config.yaml
num_hidden_layers: 10
num_key_value_heads: 2
norm_place: "pre"
rope_theta: 1020.0
rope_fraction: 0.5
attn_scale: 0.29
bias: "none"
tie_word_embeddings: false
parallel_block: false
init: "uniform"
weight_decay: 0.028
max_grad_norm: 0.5
schedule: "wsd"
batch_tokens: [8192, 16384, 32768]
train_tokens: 94150000
Each number is 128 + 32 x the weight over the matrix's rms, rounded and kept within 0 to 255. Layers, rows and columns count from 0. Numbers have three digits each.

# up: layer 2 MLP up, 256x64, rms 0.336, rows 79-178, columns 0-63
# down: layer 2 MLP down (transposed), 256x64, rms 0.0809, rows 79-178, columns 0-63
up79:115144139138165133148125146092190181088120061153134131068120136127130170119151107114163132214153020091167144123153112190093128155171157124136160150202142096088145158125107095119108101113115140
down79:203138129081141085094200113076146111113136105123183144128166107134037078143098167097145125157174171110100094145049113150134155103142101120145124100138156116061114090188143125145131117102104121
up80:124164175136129159157138145075147144173175147145144072156156064141182103130153043105097073143071145096108166152136176098206174114131120072128159171137080079113068085161152137124121149105077080
down80:086138104161122170145143115161071163200141126148130178092133098217147153140133146070145172109164156139065174147221196041079114102092097148102096141206159110127139144140136160186091143144092138
up81:074159143131151062148115116098137046108082138143112165049150102089109125131044122160141099152132122099121118110142119049131164134087204110165116126160164065066079134179103101131113144122154072
down81:157114089134127150171163124152127159160098199132193122154134101122099116119144129142092202119123147132084122218145223167150128126160142096086134095185161109161128131098180102087171139131100131
up82:106112127118106109152113082135099082143107187183100133113144098106120172162137045192172162185141142103064141155161145104099134159127148082134110145126177086139107099153158074089121193140118124
down82:125115086184107176148111173145058121134157202078121115075135152167102064118155089105112092134111091095098154096214111070085094143114170149104173099066159077128119089171185128125142138134124137
up83:125078176170098152193068192097178176118119059130165158117166132135136093098091145088114160076096138080148109102092165158160134188140135132129120117150159148095099137073159108034118149136123130
down83:132162120159148134135129169136142140202088175159180156125078073171092172132101117133090145145124158143091176139167088170151135117165074154132153117126167138137155113123099169159149114116102144
up84:139100111101189134116131138132181172151147171127084120092139117078110152127147140104080092133122105173118134158105085109108144169096112113098153124151129131124152120139121151086159137133153194
down84:097103180165068130161125118121012092123120088141118131158099131137127127111173111141148157134038118213146148073132195120112114153094163160149157159147103140181094158221161139149124125137120128
up85:126105090163076085113107123161146146142100113099133103142126124189124171124081090188123094090159112147136140101122115067114120105119087108109124132136143088179141150140100138153062099109166120
down85:093168147109153086175115207092126064233121125176106098116104145098146113119061080174121118131126093150161151099030139086125156174138081145123092127097157149172174230145115134156161145157063146
up86:094143096094151076122109162155152140171155188109139137129132134186199142138077083153134188104136144140155127122181125142147092171100165118126123131093105128119103128141110093128138123145154144
down86:153111170131170171092139132123121171146140109143097121134112113102129125155108170115113118135100066154095128132127129098140133149116125146127106080141152155141102107064085129111147143132103111
up87:170131112139121159101177136113089130157108124105086135094082121154164075139131081179123110109166073115112092093190177130103166158129136133146097170165116077103177123139155159131159113161072130
down87:139127124093185090129126146100070153145097091161114104146152160164143124064122101112116145132150128148115130153074143174148130089098117107111090128171144097083106141152148161163142144149099097
up88:170143206097117177140134114080141168120106108100161132125094173137150190108110107198103124135125122119096107073100143122178081095151191130179144108148096135080122076189105091108122190176181101
down88:160129111125122102102155135130175063107169046114089108132105121086069146135062158133126171159121099140095104123122098123109147109117070104168101082203111147133126144120152094187122131133174080
up89:077129142163140125093134090137141151131151172176091161147084151136100142163161148110109152173127131094126138124126108120153088116114146123188063145140128048079116108127205042144133149149149137
down89:107140096080087158132162127121101149146131143108135149160125076150109139155205154241139163106145158126100147151138157097112131129157132119116122088095173184146153123125150102072182133153101164
up90:121105137132142108065119173128146082070114135122153144115192123147120081138172129145123056106114115123180171138107190091144130130120122105123137117111139149078113116155033150083163141152120095
down90:146120097200131135044111197080170145134095154155116164140123055172111154139169102153149075076118135145148118180143092148115106113104141139064139118058142138077127083098197106085128068117148133
up91:140082110092147083154086169125115153102145196087049177185148070115114069099137158153101138165053132103139113145084135136168105133222161118174143166196146053084139115098143117181114114129119105
down91:096081154119123110132099188147139094169052126108135128164135130132092101128132113117106132091114192162137113139068092219168060108089127112095153142145102109102077158072147073111094149053133190
up92:100134153143103131132129155094086183063110074145179126125138167123175180144062132152105161139078168100100152138143124131145123159097117123147130142136149121064161101136114131142151126152163126
down92:134139116125099133150131168131135140184101128138108112177079138119104122128039111080135156145115142074119123147162151134088104112104195127066124152106132145117155151122124095206171084142129157
up93:051124130147132027135132186109096130156109114135125111114178129073156162147145135103165056161148140189131112103111151126105116150104189117157147088141075120153124149137126126094090155100114071
down93:172147114072112149120103094118102158103177144135125144079109148125141138075159132116126153127139113110116084129101130114163139136181113149117087126109103121114119142148145119133160125084150081
up94:130130125158129192195151102082138126129097168143115081088092040084126122128138123112070152125122127128111168097117158171103120067122135120140152203145152132063152068119084118172043068141093156
down94:110156086080131109152099101170090110130100065106144111102160172123083116130160093123161104079141149113123086134135187053133089112129169081138127158127081108094154102164147126140119155127146099
up95:117098141176129126098157151141187126181187112129165110113128067124127121143152097165189065027193103170116103084104145134202120135060129154136109129192162101168163085118113068119107172080138172
down95:151109112129137117165065127154090037134081112131117137140117061179154116154123096116167108142150151111128136099119114158121161109065109179140115063201166155143102145146150134160090113085076130
up96:102099151186132123132067098135128129082109178119106126162175133160115171120114137113122108140118121121150149107085131146090112113162165191158140114120120054123145104115089111042135129197186162
down96:081161145028155112184116169140104065183090057161148102125103131155113202158128043111122160094183134073131141143140104096130149102160114095099143107149153171127140126129136183155124099068170139
up97:095106158117173135114071113105123120132114123128140185126132057109188127183073154171112141123130079170112105134118170074072078169118164138142089088191134049168118119086096154136198103150145113
down97:128101099160118146119135128094095131151141100147115094124116173160135073123151119128140117077067077154133176101170141124085140126157168149137164151107140153110089129173130108119077161163117101
up98:128113102129134125115146130079089054057091140137141163137129119115119090179142167199117185169165095102122154081101136111110181198106211080075161121135073119145111182096103088131102089173068066
down98:147135117121141092107131066193143110139123089158119131108114128156086110141110159082124089111144128120152108154108175060159139105137069097103162103209156159107117143059122126145137119157107095
up99:071129141092159108086113093139177181153129138119143091078145180113070151157100122153155125105119120074109104061083100140149127087179109126164156132146094083099082153113135107100157131110131115
down99:193186095078090106105139092117146068145132092104105126108157112145141100163063079091124176144137151144120118115143124154139102090170092110143110065145115125134162149093154121104158131082089135
up100:125116111118179099154119110172125111160147148087100201154130090117116111134116143179078096138156103155111144104126191116102151124083145134145139160118079087152185127149094151106103136106052103
down100:121118107134123149101162105086144182082101163162106148108095185109135099106124124103082144160149129168118128164039080143117090115121112124174145114138113145109109133136152130131102125115173133
up101:124168064171108084122220127149141117212169136119144166100102133095149134107084085111074120107179112155097141108163132078172118141132106110099110137122100084146087145108145142113098149107142152
down101:150091164155135109108123071109145150087092114124106171136121111165123138172135091056138135145079145136128139131094145143125106064170101093147121141125146075101152139095135146113142110123107173
up102:093135180132158123157105160102159135094186146131116102143140100090119135097118151089158076045096135116061134121165136080174107106169114169089153097156080166108141118138104124148086164133104127
down102:120142062122138175163154090142035183140126178167077106088128173069130144082155141108123069154098152158125147098165185087097193125184136157141171097068156110181127133129129142107109139173112135
up103:119145179149098121110119193164172194111127122111131134080135148134160116204178105113133131065132104117112184097188153128092134100163130127110144074146099058092168156111118087105133092145150150
down103:121103121156117139125101193098116139158080151142075100165075114132147209120167088144136092067088152142110105092144123118128163107088182168134067107092117103145138149122113085154109163119074158
up104:164115183154121134164118118156111139154136159141183219102155102039175105120173108143179148167135152134180133110148137101102094128119180077167126155149120097170148132138115121107149124150140105
down104:129142146132131139083148155084179098091172081165098201154139123118075082135118101170162105118172107149173116112092076092118140148163053105160143188066107145139187158158148089130111139165044127
up105:175074209196085174091116121119179182134103109122148142073158160107190095088148136091189207093081079099133194110108098170148140097151172085115113170138073095143162130185104149130070162077188153
down105:142111053095153122081180185097125132111095087126180130103097050158111089144082095190143105159096112097084128177110059137124172164138117130118085076164157108071105132108158121161050093152156122
up106:106114116155157155139196148161174147114160139169165101141059123139124147107063167101145093105194151129151157125156188152127144177143163110103078150158128154154113108088156086157157121165103072
down106:153109177096142127104209089145154067066115053169103172088158098130093140152067123063119159153136108151135117120111117157122065143128162145137136126127119107152102127131126107088159119125172116
up107:089128109169161149106109128170115126069151118141138120133116129120095147129112121132102074110117137100142195155115102184142212155170090098086117065146070165114088186121102131106197140100147162
down107:147111144087141113121204063135110055111145123130151142137141100104051114151059130095129145130087175133135093162131069162131112109145093127119104163187174133160086125118091130106146083133127104
up108:124154173169156125110141110127128180164094104152108157100140142129097159085120177109114161128116127131123137136144088118158069140143141118154157124168128089181123150083151136152139134107147135
down108:124129091053125104112219110121103057112163129105106133125130128127126096135149160165120117114101126130099129068103136167115147116162127114147135167141105136113112121189127109125131148104112109
up109:110132160093155153118154108100108121076088177109160147066126119158183174096130091183099130133060140079146076153171135132159152114125118102102102134162099137166113193116048176117149131140099178
down109:139189060086134178135153152128138075134132153092111150128129067146176105128114160137124154140101119118117123141141105117114148171126086143102129107152129133119124097120107089175072069082119115
up110:186074092148135036123125093084083130176165128088158129124155199176197167121126100135107144119118133165103101112131096157155191152111144122105160140105122086099159109176153137103157142101136101
down110:101123147106100116136176103149094158122068132144146190150115112088105129139102110145149116150158088116105136143130108096122126184166163106154135082081126145137115131104159089111120120117139094
up111:108128098079091086161188234146092118129150147080153144132121135115176131193168119123121116115182164079097196071104140142092165115153138121137172204166109138159115179069068174120113120131037097
down111:180094193055125082069163094121147089158088099095134163100142165122103141116119168129099210162120105105164121180046123138126182156134067081136139136192144140094093158122113117158129178150109164
up112:129097143174159107076140138151180119126117110050129122180142134186185136100115156119186142157126094155177109097175196122151086161113148130103100092110095149177105100187115160138123158155105107
down112:150120121084141119164142148099056156158087113070144133105125094159125059152135126139143166164140152072081117165089067170062131124109173177144163133205129145125116124114181180087128156071156158
up113:122113093116141164130126141140155153130122136084109116177077119143074154159149166199129125089098119155174117169116151193164178102084120148133131167142117124093139159151153094143145125118059088
down113:151142183098100071114161111129106139159170116141153175171142109077086100114104103130160147141147165094097171123159147100143135127091124103058113094108141141144108178142166132114105174081194162
up114:092065105134202155095081141130109092130170148132153094175117134131118046124142155106184167101130142121113107094108189202119150124151109165114112186176146137113157146179070112147161097132125125
down114:150189107108089086100102121084079073168153098062140184204159170168118080100165133132155165131097130181137135151069182096132096077093090120136169138154134074109123114162148121156116127078179165
up115:109130115052097100129159205156141154120139129066097096193094160101098092130150187147035064141127208124157126081112116151143131151143107087189113082155139046061100063069084092113126136133072121
down115:156161137088122146118165076134143100133132070087114135102218115116089133122117099156136140136112079118115124158130114119123132123092098067156141141102106102095128114114133121142163092129093155
up116:132101123154142109132091113151169089139168079123121101192125085084088153148126141085148147087108112147089128183085110084090146163139195104158080160195117100129139085105122195106132125108079136
down116:141081146110112149098123190153133184132095124143114173124159135183146150144123184117112132139141134108142133131162144119115145109159128146149143088111111159105118093189116090146077169135100150
up117:101141180044109208109103177157189189134102173086180139119091146138227143101125097113120161093117117131140136129127146116174098169142128088071186129185138106064126163140121151177139154070117075
down117:133178047139106194070094155168230211057137195118108119165118255135193086099212176079151125118130056133157157110140180045146060119116128101099088069143168106084170112107236078111169164127074092
up118:115097099074187162124117108176183098177046135143072139133154111119094146093071117152118139076123138109114186105176174169093132176144111118080067165132144115091123082192163148199155167105156084
down118:161154167165163128138145105115152110122112129181105118102125145078123129151110115075139134103146101157179104110129115125189065051123064129133159092162133112143099141124114159124127124156190047
up119:139123141170165114205102077127161182168149162156177112161125125163139115067080165196147113070156113108129163144138133089144171108141159141134131133132120113128117106123080148067114126180148132
down119:128140138102131149112153142162172135176160118147137122096119116074153134085056147090081146145181096108171079158136072137136160136114105104087134096158145157081126166114137144156166038145144141
up120:095127124153144106107087122129213115088085110097121122148031123129106160125100131130122119109132151132189145086097159162134148147099095161092125188105154118105173163148078101132092150118068092
down120:088190141255094114135085121143179188132107150161061151134134125109107149128122190169142128112161118079134108130160163159122092088125110114052128175134098123117123103156166143163111176128185134
up121:084112143092150095088151184106150156099054084116182112105143137126172070053144144105090096168096157080127088128115140093137106143121132103142105118144096165161049115121131112121140175102062107
down121:106119125114170137116123093117118123145129147086137101118114084125110159155127083086139137079085141137139109153159123099128181130102127119097152101132140126169142151172127128186099077058151164
up122:095149155133175162112101117087137114123109123104070126165145132165121151101113145175176135083153101108165122062137149180110128123168161160190134138142126129076100127084126144075110140161123115
down122:117149156125178114145190117139122171125077116159110142127126168170097099138182099113145171148147104081146109142133104118131118086140106112126141090089219117105146162160160183062097139123121208
up123:123113110147101111117095095090126134152116174096130096110110130130102101119114170195123105132209167141073101121093152156102189173136097144131167148101127121132090138150134134138116146111122130
down123:123143175074118122153161102103156146098143086144101136107120139114179160149129162106162102130120095158154104153141132166161159081113165198118137148072150160193192105152109119141207098079129107
up124:125085138127125140102081073044162171138130170170163134122089132140106120083145158109110165175068134149157166096106152114102107173171072125136134175141134116108098112087121113130095095140155133
down124:162059101107132110146155071178104119120164078199108141080085106110079101160161161120140137162120185108105090104069124134096052120167062149118150098111199121158135139126095157132101103140127121
up125:057104095130096080150107096142161109113142116153085099171101092181118128085142077094114162141074180133129138056140116186136167122076086117158155135130123066129112060082114162144135116170161091
down125:173160133130127153091090145129110072129110113127132086210073102158170159128150153159110162097190090124106147137113098157158126114133204049095173138146106108170137126130076148091152160117149111
up126:115136103114134148126127115129048096076116192155154096095134084151149115127186077137134110145146102114065179095169179139166109119141199163121177127168138162104104099175106135166080106093181180
down126:163113166079141129086129121112137143110083089121109087095118178103101167127109092073146130158092150143139093107081143141106127126191096150118194106094111133081131137160120099131117130145116082
up127:119164101139185111139148126110152146153148166100127075111158131140166040086121128161055137158137179115149169033151103098088161160082122117168165107153127205109102146139059133090137127081142111
down127:158129094154160177113099127147095115145157155150125105165092112148115169103154165123156130091073089197095126136128150126160137153162116126151134078037108114147122140174133098087087145128158162
up128:152080136115164181157108095109119164174132184120105132149131130164132149158125176133093164120106120166112194113097157113131164122112145118120162193120090090155141094160115133132126111084134172
down128:144130156143106117116136102208123118119045065119101101130184158136127075096055148090125117132123145152112110114129117146146163146154073156141098084090125108179121183146126112086109113126107117
up129:090179125161130138167085115149151096120181146076169086145063109172097121107149074105126165190133147125130145085191136135146110131077071105138159132120124163139116120129099110154054106185143089
down129:138131114111122137155112098058134171117082125168120115184136099156132125119067123114104118077164163122063111168088076159148091134123153139190170121128127115096155135138129164116100102118148142
up130:119112144111137141161164138097142102179164127130062127131147118115148074166075155186118117154107117142099188102105120106150155150073129093138159129162130162172133138114085129121164188085100111
down130:120141158137180160169097135128128177157126111098070119128078191109180196170174171070129076127082155164110120124223162157115196146122201106175077176076132154149151175109149152104084127121086151
up131:146089128121132122079100101139136128151130097114125136093157155137168160083100149106097076148120132171157149094138108162099120082102112135160193144202125158125096121162067113141161172092165151
down131:156116137104081074144130101184108111147132124122121065121162140165104093139154156137120110150046145063083152185088126081148087130117097112091144043127132169116124131148127125170164141187138186
up132:110102150157062144099074126156131127188182224128151103156122153108148096130138201097111135121127160137133169065124097157037114149140076075172122111148102151110170139140157128107110089115133148
down132:154103134132154105128110096113154113133150095086162167111094142128088121124110198162168128107096107143113111153132082108138170136178125170187101053092115154134135106135150080139122168065143128
up133:073120105233102067103090102077152146174078132121145138136057151117105104191171083142169163109147148190145114101179145112128119103188157117194120116161052147180118193158115127163119137132124137
down133:125093111146130124174106132093136115118113120160096107172126139142139085110156149202135108105105123127157125085086103176142130115114103129149151124062093137152158099191147066142124093100154157
up134:079126172169127157133189113103138149150166122080108109162118091129134101109123111184098116087167137173114131118099137137145043147069188166170106043156130155121090066205082064134125165134115117
down134:145118168111158158104136191104107102094150125080109126122132160145124197126137124177108161136142132159160097132119102183137162156148105128105153123155145178105133173121147096183125122104107123
up135:096164167123156131102147139126088132142146095081144067161129116168092161139132161131143137166138096158177103116183186111134095162122078055116076135118120190173177114195102125083109147122112092
down135:115101090107141116103158158088139133125130139081086092159120168158101083138100108165143126115177128116118120153128135160089101138095201122110142134116111088140084136107192152141147164076083159
up136:077115133131100188135118077125115164057136132173098105098134181142097192149124132138133116124117141144062162132077123107065104122115100103119121094163138090071122102152094164102103127177147134
down136:142118152137109128115113092162115084148115132116074144100131133125065062145137150139143187172103120127097171132119120065167085121094159172071158126134136136164117140123142142162110127159095137
up137:153134200209131150107120072188106163164141121127183126204106158126096143092136105159111180075094179108172113066159163118142151142136060151158164097179079119165158080157108154152188176129120071
down137:140119132143176118123143147133120075136200130146114103190122163151110091135189148177123170073181181156175156142091131192079115125071131142147156160115119139163104098149137125109086162124059116
up138:099124084103144032170115119165074166110123111144149114094094142146135146141153153117119106097122092106073141111088080093163099161130054105187164132166105172117140138046098119098174119143096129
down138:164141132149101110099146140116140112085155136142147130171147082108128139180090131190186125155084159080118100103106152179159165111168089115139122142092109106115148156143113194135173153131108150
up139:091118097108163159166140122167147101135106119121134162118108077131144097171148091099181059116116149125144138108069139184157121119150079135102175175123091206117113122140138126122130176153162170
down139:097076137096142100044135150160149121183142142152107118122122133164125167172110154131133123113111088129130153107110128128154107118131069105101123171112145118101084151155115138135149023114108125
up140:146198147155158084125076185146157113184071125098160124060149151065136112119150122112163186105105129092197117174126108105132068179151157109198122095102135090133126129104177129082043165241122080
down140:106148124099126139120122110134106123091137104162132158166106082135128162158143159160089156177123142165133144148131145105140112135106136114113187131151123161120123129117098136133143129123146146
up141:119073154110128118139183081165125130132098149154103159086084143129164147127168137156126125072153165156193117182125142130121157118129142091091114093151081189158078084184081160093100159143151146
down141:118112188151130150130101098123153095100145163183101127149104086127151115131119154122157100182137177177111139054094097147096126153109140104139135145106173196114086087130131135163172149152110177
up142:093177163189150134120123162130128203153093154109090193112155155217136121101166149105153122124124179132126089123146116065102172130146157136095167120152118101129162076138109165146072146145163112
down142:160150146158094099083133123109100122074101146083108102136113178154091103117130112144090142139090120147140120106134099129145075143194136159183077117173103164180083098137101139114141128116087162
up143:207093147171066113111152225129162134151169148089144130101139130158190075110116170118145106109084055114158145106152070101169194135181116100181121083179073174112137118114093116163077170169143119
down143:133095121143174097031119163076138093098115081138160175121099122148163061146141181166147153133111169120129147075093128091161126154138088116125090156098131159136153078167178089198158122120152076
up144:087163123103184120193119119153166114138143142112151125054170189142140094094126071122148136111105059095169135142133102157106124126120115113119152158138102145119079128125089075080117106120099100
down144:155128120147208189108160054136133085097118118113133198147114192123108116173188180105123171182136051137173119164111171067121098198115117126140126152159154096175196150152139138133141100110114106
up145:136143191126149127139105122094114136100101100143124113137159159099136132132137137154096195101093143083167136129068143121148174127124147115121100177156127197093162117110133149159100152152131078
down145:114166127156115099105084118125095194055132184113079110102170136137150148131057117094121126173092143102169109122141111137064101129123142132137132130068141153125144140123142089178040163113175123
up146:114152146171118093131097095160169123091157094170161122155121109119139055162146117129090111142127126159122146085127210143152130191133073104067116089140137111089155169162135116101180179174135058
down146:186128106137060098149140156148199110146104086117161183128138158132135107129089132118130083110131158124138139141060146069141095078075101174015169069144174125060110115099148137174124051101110103
up147:148097097121132172157073097120166117076127085119117099082126113088160142190165101128137104149110093112123103111136143154162188156164088119158121144161128140115163122134156104120126117120140126
down147:126130187101120146085105065138147120147116100156117133117164103136083083099086131061148149151145145131139047155129114115119121086180104135123084113156163103125104141122102141118120147159143157
up148:122093165175152163145117128174151119178119146147112155137155114143163108086115159079129124159135117074110109137158204116108161146103083124080076155162094160079129170134077152125112118151113130
down148:196186111091151064130107106091128136145173138128141108111132148130124147024120126128051139102159130147127173138125106132120100137167138132148167088130155165116129112100127136139112079138151141
up149:111104157142147123126148102125168113137140141075178129137112142070143145107167155137140164104169068117110117090124116056154122199122106104124066166100184126112095163181145162134130125131133092
down149:117146139146105142193129195154165179082114170127128115158082158120132132139138127070187106158102144143142147099122125097085146100139138127147149138113160139135164176183146166107145163134125133
up150:103118128074150124126209119114133094093095155108098137057177120116121134069109164198133183123139052166096106104144085151175127146149100096138112184103127140158119098158131091110146141159186099
down150:104115142124124069133116135119081132125162138044124094061155148229148106059130142154091102165192115236172083057158197145164110090122158150054095171126149119099092114085095135037069154102158087
up151:055148158165155126032142188106111139124108115082150097113121164119082106154156117085177088129114099076104143065158157068114137149111199064129122162098167136090122071144082130116183125168199123
down151:164121156235169085186126137019094142144164194162126118114158076139138045146126120149170039113173124055106054142092119074113186187118124123139124212062169144119138065168154158156147134115220177
up152:142113125143079075165105128176108121174078114149111105166106128150162165149150125145107120149104112095079138094127129111074132113100097091113155129166140066121109122075116132127125120150133165
down152:187207057172114143142129129159112073126147151096101108141126198122064104112076137121092077163054095071162101153095162165117085155151080113117076079078132100134147105110099110086155159145057217
up153:156155123170142134178168108085064129156102177106116099102102087102149196115073058171068142174139119113202150078119132110087185092195126083099216131139109053099131036156135154117103115148205157
down153:082177068114183121177144088136071167190171203148154157110140102118170196197135146202098182118181086086230122151137087071052151098066082053106189073119044110149115108109082145174164120141199255
up154:080070108160138087102154161042126132103108151106135131145131154118163105136156109108130081133114132137121145124138186103152132133136119132142157106116110157189116102113084143144163182109177191
down154:148169140165137135120126115070093146135112100172118098106129218101100149076167109137112097114123128125136136102107140199089100118104040110130123152050152165101097095177113151138148097108092132
up155:098131087100085129113126159094137143104015139117100137112079123126164134063177164124089128115133166154093138129171088093110092160139172124112162185182152191094096057067164154119179160141156101
down155:152081143185131116094127084121124123109127187047141132164152135118068136148165102138173201083146130176131100155090081121085130126135143149130136187106078097157113128102186112145122142091129188
up156:093156125116157172075095115136126169086122102087141152152109163113110192104118087110121093093110140117154146097157173128123156137103113090101137150103148163152141122128073097121106166157102110
down156:146134078079105112123108113125131089126159121144146143150149114155139117131122174101145144095165162124127129131083075150146129115207111156148106052077084091145145143089149112134073081100149106
up157:101101168102111109110161176154153155081097134105094136159154146158133139136121095117102121127095086146109138088087135078157139115070129142125118165118119085089156080071098135153087135132068118
down157:142094115141134139173109103098127145131141136167143109094177134161134177198113113134091145142147141204137112162158134172083110125137137150150111142052077190154126112208164192162157098082180103
up158:119074096142142187116144116179172117100104060105128114107148140132110107128087114143083160107150132094158159124135165135107134187173112091189088113116073115120158113135177189099098171199094086
down158:123088131147080113174096093136108201169174154125166144120126128153086065069153105041105075157094129104135100065148130117098129167084151114111118161053132096120128136128120128120162143136154186
up159:165127190124128127099060110029161123114098127103122158164122151135147169154128156176119194116104080127146149127186091179130101137121162100066125079125076154157134161171153097075118113156125106
down159:171106099124110069153168142133132107148131095135131133127123131107118104107064144155103108185113100154145093153080113093158117126154087156125166173137160116125153125144113134162166120116103127
up160:138129117146126136189172092129109143186145134130117118151125116088101124132181132152146107098132155136131143135149188120127144138147113132111118100110124158115086121175121086112092156144120149
down160:129165098100141182127062132091147169119124112158153124104172178158165113142148126097118120120124040165142096111105179134162106088070134231151147145057139120126166122123114134133128162102169125
up161:116179193150208115127068131139150127116143080137099180162164142119089160124133110140103123152112123114075150108168152155128075151112115128069154110156148123140070113110073124121075181147067108
down161:137139087169175120117171161108120088133147144125129158071178177112098179129116099095135162135149104137125135140102164156128155112173069184159135112119154125122166127147166159143123096106114125
up162:109106172193155156173083092197129120150145133133090162146101144134098121069110149102157152068127183091106183188083123152168138131120120075146115138163121100189162137110106154175132140135148096
down162:144064147094159163162156093135123078112191156139115143065136057080119058163084099098132109120156139053150069133094148126123094192143053146106154118137099135101096143149143088149153144102109152
up163:165117157155090122119121114048120103140141152134072111136203095155165138139175091139111153092156106166144167127189108150068161142151119164063089095140150104110104082145141167146155162231139145
down163:157080130139144151187154161104080162100079086145181105164180126101141102181118154138118104136138118091086086123096132147126150079118119193122139184148136112094136129162139160120174179147139129
up164:166183175106105132187112091077137149113147164101161131140095097122187164117124098137051130060074077139086152175110113107157071155153152043142097128151110128143129097132112091151161118125081128
down164:110206117109127123159080137188081090123124093165112166146106135103113131126111138140082140155211160120167109125135135110044160095047085126143166178128149112108074163117169108143120137112078100
up165:143100183129123101127131112102115111047127085084129152145130086160135122129105145155091162078125144099095131149152183074072174144031092181114119172160103212139084119183121151079152173121107139
down165:172116114131115115088077124114132118114112208095130109150172151128115134144111118128109160150151135091115086145134138133153106141179110145096113110151117143137137107104148128127094141075146188
up166:141131100101141169132142121102152157094113133078082098121121120147091082143133126193154192108110118139077156149102099122104180141057130109167182149158144138101114128115126133147059086092089109
down166:096135173097151116114150120141147126147155086125097123109162183140087164137119172151132102158133150174137114106110127120150107108140137117159105110087120128159121131149080125098142140141099114
up167:094099136139107099153130108110133072070119141132088152132116120100155076127139126076086150111116128125111187041126086158166159143141163131092093118157151139155129135119139138090052103078132158
down167:158143129097107121094127123146131101106158157156170206133180133112142153111129142167115119143124085150168120081107110105138136133079166118159149111164164143136106145133134119187144148084126141
up168:118138134118103105151139121180134182158136131118068121147217097138110121112134080129115163092168068178154135143142108117171151139089112100125152180153120125169125173094116138076075153141123121
down168:100125149125121079099123125142167136094126142181164143117120112125098117151111188125122111190129164208133119142138129139113118094130204115125098081070170174123099095171139087154153136146116131
up169:124130152115188138122147145137099082145156107106109064167163113065203107068109145088102101084110120179134168146162150119167095126181077127136168090131128129176133119120172137122097146131167170
down169:122103127110107141191121105095115133137137073183082091049128172125122101112170163143130101109095166131148152185147161113153131126155112128109175140173117138153078169160118134189076126137132130
up170:091082177172112084068180150119069130144106088145143157150137130084129085154192115146163148094158126149152174142126129181182141132158133152163148130129127186160179131147115110110119120176075096
down170:123118116121119160157130166121119162078096114095143147115143137176132191145141072160093105184079104119075117150102111113156132108059109125098185111113115108119069129085137124108121082108133184
up171:085133193122091136103149107129163197138081172071205172146187106150121148111087138092097142136093184146196106168115106095170200124097137095138165159182120148150064150167064102134133147107178176
down171:078231160106142117132129124155147113147038098131168125139132117169070132099162162067124132080159171091041104081177118123139109145106134098068104143113148135156090067190072168161091073159097132
up172:134092203139107129115148092107137093105170096135132046154151132128117154141134153138101154141107128073198120110048150092102167157147152109094119134172100134127125123120073083158191138128136133
down172:130145062147089106089106119095131173169150146137154153135136141067120155104134171117145163144087060140122114124109113087121101178104125094120195123135073127148193120133140110140146145133188137
up173:114129159113096151154123148144102172158095196068101114144110149101136144135159127133121090132121105087113138189125104109147123134114162151133100115120154110132143122117142134093148149122091123
down173:105118094129090106138133124168127137152135090175073109116176101145106105154125112189101178133101115085129163136117113134107142107138050158112146149065105105113135106171108133168101075130161117
up174:097113116151149150142115113160068134120102098090107149154124117129143135124170134108122138131104135185128117143143127081058098104108112172117169197194061188151137124144172142089169190066127088
down174:163137143141091127168151174143096167123132165047146158133132103108093072111075114182093160140121177190128100135127162118090083129161158172121162095066092164137062153084154133125146165125143155
up175:141143119158129118140084136126077112144086148116158142151162091124075134079115162135110119123136132186137177108160172134080100130142163058169149099124102135151151093079135086068117145168173190
down175:153166089168119117117077113127161108188137057146128168087101139123124123120121131088164141123150123125122182167140093126115137165090122139135079108134150169099153127135132130169129116084109129
up176:043112136143126202196178169186102078106066130110143133126136183140141167178131130096083103139096126132168144082165124152087179117153114123180146079153115127115160128066145089135129169159101124
down176:113119123164138089153124130082167106176124139120139123085150103137154101201203120165095141093116125173131129148165151102103161124104096174172115130074142119126116148106150141137166133093125141
up177:135091120123137132130078082125142160160139131123113134157136171141158099149130121124116157135061130133118136142079158151100114172144086115136153083166130109086129148085088143128110115130172160
down177:165074113109166101162147066130165109166148115105111110082132081147108104179098085069090145116110091150130166144117175055102105116097147178114146139129153088139125169121091168092156169137163117
up178:124113109130145130135079156125136090170108196066077111175155116166087212081147156135144136139113089138169143091106162128122110187125174150124120064154190090101065149098097116122131114155141101
down178:163158119123146141116122153132150159149183048090175135093132099133147071138147111151167130145096101180114153214134096126136156157075188140099139131164134179107116118136139153168157150110094097